Weights of a small transformer language model: width 320, 10 heads of 32.
Each number is 500 + 50 x the weight over the matrix's rms, rounded and kept within 0 to 999. Layers, rows and columns count from 0. Numbers have three digits each.

# layer 10 MLP down (transposed), 832x320, rms 0.131, rows 375-401, columns 240-319
694461463511585512516430410512521475554515540480441577460576571504525454481468553425468507505589521432564498470538402497498527531491535427430479456543540588487560445472445464525520473472552434446495431492563427494501517500568572556546571541
344458443533522524490487533493490507511611418533478496478511554523549505435529483516451443508456445548445377589405581495454622489484446501579589493508518354620532484443583423473519546471435466524478426510600461482439392575555471474519504561
625539620517442501535451626479474494488490493445422453523469431610493467460544533535477459542565503465501461459407514465441492662434474529496475577504519528497441512507522553501500517398470475523435453496485497555493502455498540449474596404
517463522505407434459560622478507546547559476519522530603540547540504564520517451503517396450472513469516478539481473507519503526490479481470451526510562517559396600439582530430550467536503460516465437509415450482461537481565477513488495495
298556450483528485528465632485468486432438531547491505598448589504428431565488538441465438547563543489577420488520449488423546459529446482500510514485480454506489584451501438550497440501497593509485532460509520563543559466513503431533517402
543513525489464490504476492524545501466464498555403549537445483484439426506389419519528481503547449509528517470550585462428588571447456516493528476507484490529497518506487431599487576575621517451480616527523517559465562510491437422520524476
546546481582540452511542468528455485510549520574521501440534432493481516579519533473489499446518477525554519517576447502584444491583502497524464473480556431401526474507503586540423487402489618479507482499415464435519458525546489538544500437
567425465501413564539461514455460490548497456578466469434534569451503481544462511495451510524490449501440410554502462483477568507486496565490579481530414437423574546512550550352466427477508543504438451479608545506507501466489379474531534444
506572456434588568475487427579537494494515524490487555566466576519572450484612528488502492564517548497513477436401490544533573523566452484495515504528530583468429494569505491429528407509543484465503577567520558423494472446437584414450438447
519526434547474510434519509435551523439613494465469558466501556507519531458523483534546413513558607516502440527534486476473490561524433546489471554475500487381555440547415523454456434560509569533524392407470574509526491520464408533432536560
482518438433460649490563472430472488438511483616561599493567597445535491615432505461556487525518470513531557537495512450519463501557525519545527525497533499486443400500524548509447534599509554568532608455492441609466480525486434519456403434
540524594554525551387520504508461509467478511440478437455539509521550420534433519495470472569566546551449555499527462504462468491570485455483539481458513592586572513624555624559541528599523508495464510529519539521459527611484441549507558439
436515522475568542562364461536445502539533483582472544507515402549449431408427543585514565477455485505505423500496536450572494454529519489537502512458464494535453475496504509486459537559387470561514481466439528487568562463465475546592463495
594382560505569486489560471496546570492479534543455468493480520547446633529548486543415425531463438427432464565500528438476408517525546448533505598449490500496526441395558523465503497472546563502553505476558538501567527545592544417498409451
417482584490525491452484528490491477469455531462418507498524515519477468520492497457534424472482542525466452491532550565562532435551472491478542492463514520547469481455539519596505497589508490491528482543377517540493540492504485468477525480
471461515431487588537398561567449484529453541544502482488468537502438524503546502556503545407511526521561585508516528543522420502540612492484495570539539560519509490529496468473451508529549424587484519452585553463487478449494500437556486570
589473404517491475496600484495574460475503449476507506556542540512524442604501517506517414523491475521385511563474433486474547476407488497439535510382632521452460481563485496582478555529571479424570448519475606455612484525504488439547500457
299452482522478449494477542537497507469480525467578453491546453498547477457527528486511508446452536531561600478495457526545403575444441535494508508594492513546423485472524479479502570490519517452487505448364621492503517475474509421453463547
421432464521544524524463487546477559547521440493504543557577474624496441377526488529528652477507457459547611538443405460503502473475557392475435501569531423386547493479483422483489379546445484506557578476529535586544536449421435515455521519
492569461534529490463564585498515449482487418484499538519528624580553544547443458504397472499483381506395494538444514533538467460510457529515469566537500447399468547429527477516510485460536472450503470518671491486510529574527473562527474472
579611476531467475464501405598466495419447460532482515526462580553540531508491543375590510459498524492499469549504527471452537515522431526542483538505502482557508571512532438498452471453465442526415540517605513507535485509388459554494495530
556545489550548473543460574545469516442524501490512484458482388457507562520563397518533515436455561488531579511633441500496530485459501512567481539531589462472440511451532433473545498494457524451501430476503509497528428574413464477639478423
462506594474526548533502535510458524526539572482570473525494530423452618535419503541521478531559501554550508521449476467574559560459609515504495516441487499521417508559469555568589445508544509524554397532503507507461542569464512467460523537
464477622463511509506486486462576485570506509534469482436486529470494507473495545440537492536521524543482541534437403533504447452574538496550473510408474493474533535562461525482448538553492428443514470445451541589507504475482537510508583504
415475523469552428481481608445517543540576554513505507491429512424586530595462427517404451509501508535495466564443420540486547436407578516425393510557480470453498480501505578492540445469492592468481488538537559424646564516521460549601583475
471546493448532512563515413496506511459458469578567498546499439487442548468532438530466487472542487481467541455456474448604434560461518468485475443439506514534546547395529509516501430467480532531517486577405518440416546512510549457478489459
500537590556497441567494519557500487521414590484607516549507476475477445583494514463461513575466438446550480519419403477559448498502486511485459490509533500489386523477501400515507513422442540528491492440534529416613461524482481533445565408
# layer 10 MLP gate, 832x320, rms 0.135, rows 376-402, columns 240-319
527450420438478467526508564519507418507500454564481365501459550423425457483518492493483433433540482543494484495434505468503525527432577498449474488515532471533494538438604518522560491486476532491629534522516484468425502472522548479505486523
601487638502530478498462545452479466490457541547530487515612494608527495520508578598439513564465498582555543545519634572501510527446464584504479459399529505482545506436467464395539539533498566551479494525482421510607606435550581552521455461
433525581533486483453534584509445508439510481529503492457530479477588525491441464352416577451575501501453449620509401454515434564553566582521422407537484433414539500480528491507470449480495480461484513495483529473488570607485607502482525498
529515468489534425462461384518536514576486509525549564511541501505507532559485468487480491458456487499481458440488531508471495519530492401539566497505437500517524525444487436510614511501434508519456603447445508513465531529495485495590547488
548620522490505491512510485468609473443532430546508451486603531513476524611486427528541471475472574500413513446521518447436476402458499516498462449422356462532462459553494497464484427466533490564472508426509469524530459465459526456492555455
487531544444483510456430546545427513474546507529517484585513426470518492470521499606437484496476519475452562524606501478591432585435581538436456553519475444460484482485491573472470558464481519521529532566500482456406421490565501547539513503
459471555541483430510505470489485394584582444552512512464535628557448410444509566465469590517546476460552441548465483439492516484527495575477476504457496496428578424495537628442467536513576476509497467546473479462530534423414476490503485417
563480368476573447515467497554520507468493512476580454571490557453462532438466511495451462561442525527561543490414502545570557532455585558550434520528488580505506529537466448527473475492484458553432529495449463503485525510502483495403509463
454575551531487456526536486517509531498486466485531486524462454459478529562522469525470478520527545500478540527477542466449511514430557513444480541566457422522475503411452548516449417491548496540491517518505408508484431480519447509471412472
524478467491451451507497479493467492549431532582566440505517589537619569544534514563488460452523551540543473469464494503460550482424465551622513502532570416493517578515536553465464574587444493433484545576416543516458557536456536565534469457
435483540464494477453592478536471542501554494452494483480490554438543519464403500496457516535469431482521491519548554462507554377488496452587454513493526534488558512489479546586546619567541501476508480471549530494437543510648517547510553445
505451441417483523419490489427524453501525527524456491555535487474517471380487515491455481493461593583513453483571484577513526518490513438482481510439529531487561513574463517471543481558537472399481370490540553503462532468472483516538600534
447441491471528480518522517528493546493494509453552489516581493568510563519543423469460576491464467489467508516445532484478551507445527474369503506478476586580495477535526510510508435535486478534503537464435534488550470451559469498521418489
467434515563521433507552490585475527505584537526382613499546518472521597476502563495476543526505481534492501501505579500431442421477436491529478566539434515506504466533461429607430588531537589440541405563616489480469498521536609437466501523
485563452547556321479483497468586461515503476550525513595516489523539527558531575516518463467393490452561406441512625445504495483555550434547476557650498495547447473475571499471523497488467525411520460537538561539529502455575486550529449492
482501562515526481572469496427451438546551426463451447432558429469547462472468536452507582473506493553508613565503517513498420557436574503444451425520545524567564495583478467490542503476475552481504557552463510501486434453415509525538484488
425546496524501547441398584495515422582613496503542570599555490559417538451558491520502474569506475436420481457506490442553550489543517501415533549520499451421505481555506455524440445490501507529537511566569510564512494520439532497533528450
552628478533558388533441548512503298521471503567474543456446475435433504538467570487512497433464476517400487560491539406551491464496399616526588459491490542542423579408514460517462483480569489511537463486428477458480492486543441421494481488
518455562437521415539506553553515490559473431524533513479522474457526494468561481482521516526456476505460383489470533412625473510523545538504484523469461506553640489437614515493470455509520474548517444551521440487459506505498536581466536531
511505447611615473445482537577520550484591492512469475450487528522550502525380462547553489502463469472537559506467412538386517494447529560417495459505530597520536519566477548535582450478480500518363510463513473531499529461452557520510516520
468585554465490471489420550484454539403558412542580459540565515491540500496484578462580402540486519510523521447589484481512479472518523500461515487537497405412533357423586473493535499420580580496511441479549437474459461406517497507473332450
605436502428526510421534594488577512485495461539397435493518567539451509526495506582444489393414539474480504535511527482465436477510519546481553470523462438550449508575578529522511523525469475533463465557603421596541447543489491506531486458
457429445462425606536521454501377473518401526519433490418526457522575497501549485515522333575462418589438537483543552517549534592497566518491464436500447465481533481514576458459519437491501511590474478598517526452500498443549512492476559567
489428445521486527480539517479482517532480491517485541508501496468504628494494510485520531503598478549498516523479477628520495519479487504475509470547486465564438411512491573483440407442435549472514530534480554504540530523469525502469475532
507539432390503598476340387489469531470459570522548518547377502447531432407525493484504520472513508503504545491586504478561482448561559462479523539531491497493552513541617418467519394457453473486568546629495537482499607434545590391528501519
596476457436449482389582567476439577486492566458531519515525562501544498461511472557476513520513516577566518482449577611500550475592521538563418565469549441573570563469490495460493415477520473501515550583524516538498505428445520589382538552
640534546536481461519501402350397404445498445457517468734620415481440579517460438417527540474639580533485534536553585392558423420538555450502481761587586500650483378452485571572460429449502366464388484690487430470521438563550566495397584406
# layer 10 MLP up, 832x320, rms 0.137, rows 376-402, columns 240-319
546419477466402543555529552458521513481500476566517499476472544437462485411516465535467433406491513561512438500470492507559466578499540445508502466468539502533421518450524540505505453542489480450579529547414401485430550487547507541478581477
532515461457467504615481528440481456497517527609565498576539470537617396585489449462508520522470526517499432494505539470458499606530506591593379499522396493511472542518429621502425547539478474528477557474513466523486651544512508497464450384
658517395457491543487519580537514493441591535562513489477480537488445571438451565522593416440523524526588543506503477568524441440570560424503508606486539441489471545525426462493490509494571489459570487558538532468566580542544565455466546448
459493472488529515548451508507452520425510487506581507549501472530504556536485523456500574524537558515380438526420473472475462510574473507552518475491534540505441468509452409457481493549443430537460572470476473546528448506566501576467500478
489420515525472542491536495473424478531468480504497497456414486537432436480496582384451508516501444464552449571486482579483485656552425533503539552460622487478561589571559551566454535494522511474425421510573548533460552453529470494497512450
443436514478456469586505532492461448459464479434399574543453411570508543479572496539494524480498427483515411492480528469493532470472499503469553518566559518515475383592446561483483543528477472493492513532520503502354408569555578562528472434
536543514504448485564478588427499473507497583468424601555583574465525447526457499374499559517458542474461421528497441525499510548392488508455618518501410522533522409553366600472450515474535457495546490561541471535452438524555530451449570530
442451476323481521509525482474513519530482571490492448520598482559473468499612531532573563532564445387501497465512487532468503533535393499439440495547489559505442532505396525431574574414479555462506509497402490502554423455520554529574474451
474426467447536443514536567423443471513507589552548486542526454484535555504492554510494525497525479540387430553501431443533565481515485482493494572553502493467438458394538559456486444406502622541486560465434546553507472517420521524498532510
567450491494511469560471559421463489520442595447488515466503495443501479485575641326471526533498404416495559480529496431589499475498454457487437543490495504440449433497513489516529485483506438506579497464530441534576483479593467480471517450
505474546457559549479508520490540513560478585487551508601473430447473461459535509467448497518429588469502535553391490500525586485538436541573439555433572540503473494437595449538534517492532466481549460463504547465502550548502471510511516470
518551447532463436444402567335507520512425448448379456440558561524426477496514464526453512499583552462609508600481544480531472429394511538515486478508497498441540501416491560554468484566573529539510525562509567519476526506534484497477487423
466518549594572424539487526524494527526496492450563446495455416499499460484503504426471531526532461547504422489559448397471434537516565492449431465495476566488505496485520434475475484453568445461539531517520434485420475537487528432528500515
585478466542404493445558456488457438469445488481511466491526425405425472497517567526575540491437474505498550520513525446517550468514537495471504502606569476551472530488548528440571470525529436498503538513527488542514538497463435508536443411
438528470486505417492461481468532594462449518433430491568495446424546496550434405411468414451538361474543431493480490493625638556497396527592562515424423500561559596476513553509439515454528538512516500456361449496507510542527465563491455476
391515549358505478594471452421516382476492513500466514391579567586497568475569534499540532609531504517523430475554512515414467535497457547476572530555382524590454453541468532550464541545535547405440518523427542498504511505483526390519392541
492527481362499503537487500507500531480507476513504545504383561495513462582533456483466490604451573506391453495542474500438416569464584548518573478483468486514491527484444506442433440517405488428486603549541565549461464563557581500478504492
505491502462482579408522377492510581573579466458478580614430486568664572525535518586593610499520557538532518430525519550492465484519535468508531499557430528486553468435489505498453420500491573468498516463504594558519564482472612526555449519
517540626557457505487502466554508528436516481504417489545482417470466553540455504530483580507467428439475560569470600495509581549436535625510535484503388457508581445628528512428550456535447485424461425460546562477505548541462474453547405461
514544554621544488545477478535520480473587414467443491508476476484540540488485517512633500529471522527448472538550472569536429459507579546486419469527499458505563455482505491394428552415390481521555491503398387592577542489499606517606542545
487425455519482559476565452450511533597446528457586402500482522514504569513453503442556555513489509493554462531585433546522532427427429551523480443535521657470507496504500469490488578499488497543544517592503463465467494441528565410502527486
527489521529477563477553490571535545473551579506477486489469497428515504513612509596446521517503507414564538494460482516556452539468422468512426524493557533481535497499558424438514495515570516444526451480521480490618507466475573399386454516
535545499540484468558520399504473494563507521556428567468491517538532496493482568439532493529505529485565484519484582478511579453502508507489537523480525476531521485536567528517461538432537440519501425543499504434591561468546533547454515486
440545634503564595506460506385557467588468416453462410518467531512396510473541414465528468530448512571531376522421547525483513506437537540471472566493507513541529427487538506446488492456597495515454606493528469475489585438517403501391447500
503532533529537492529560532473500489575440440447453490531602505549469537479550520446528595515573544421508537440543459450396551534520416564504466450507511512505389497494533602539570516482414497498513469528535492447530425466585416459457480543
523407511511495504450504525687507553489431508514498500416558462481503492413457484563554589508515438516463461509547448572481426491558483453480417602454459466493616509497512537511570499498616460480518530597543557517564513576470479441514449524
459463647639511363527601479468536435559573470632510417596626580438432620457489442464513608542575415590447526542611571519649444517490618584495575500385587443557580544504477393581405481367469514509465388490514510534612465424472570507504507379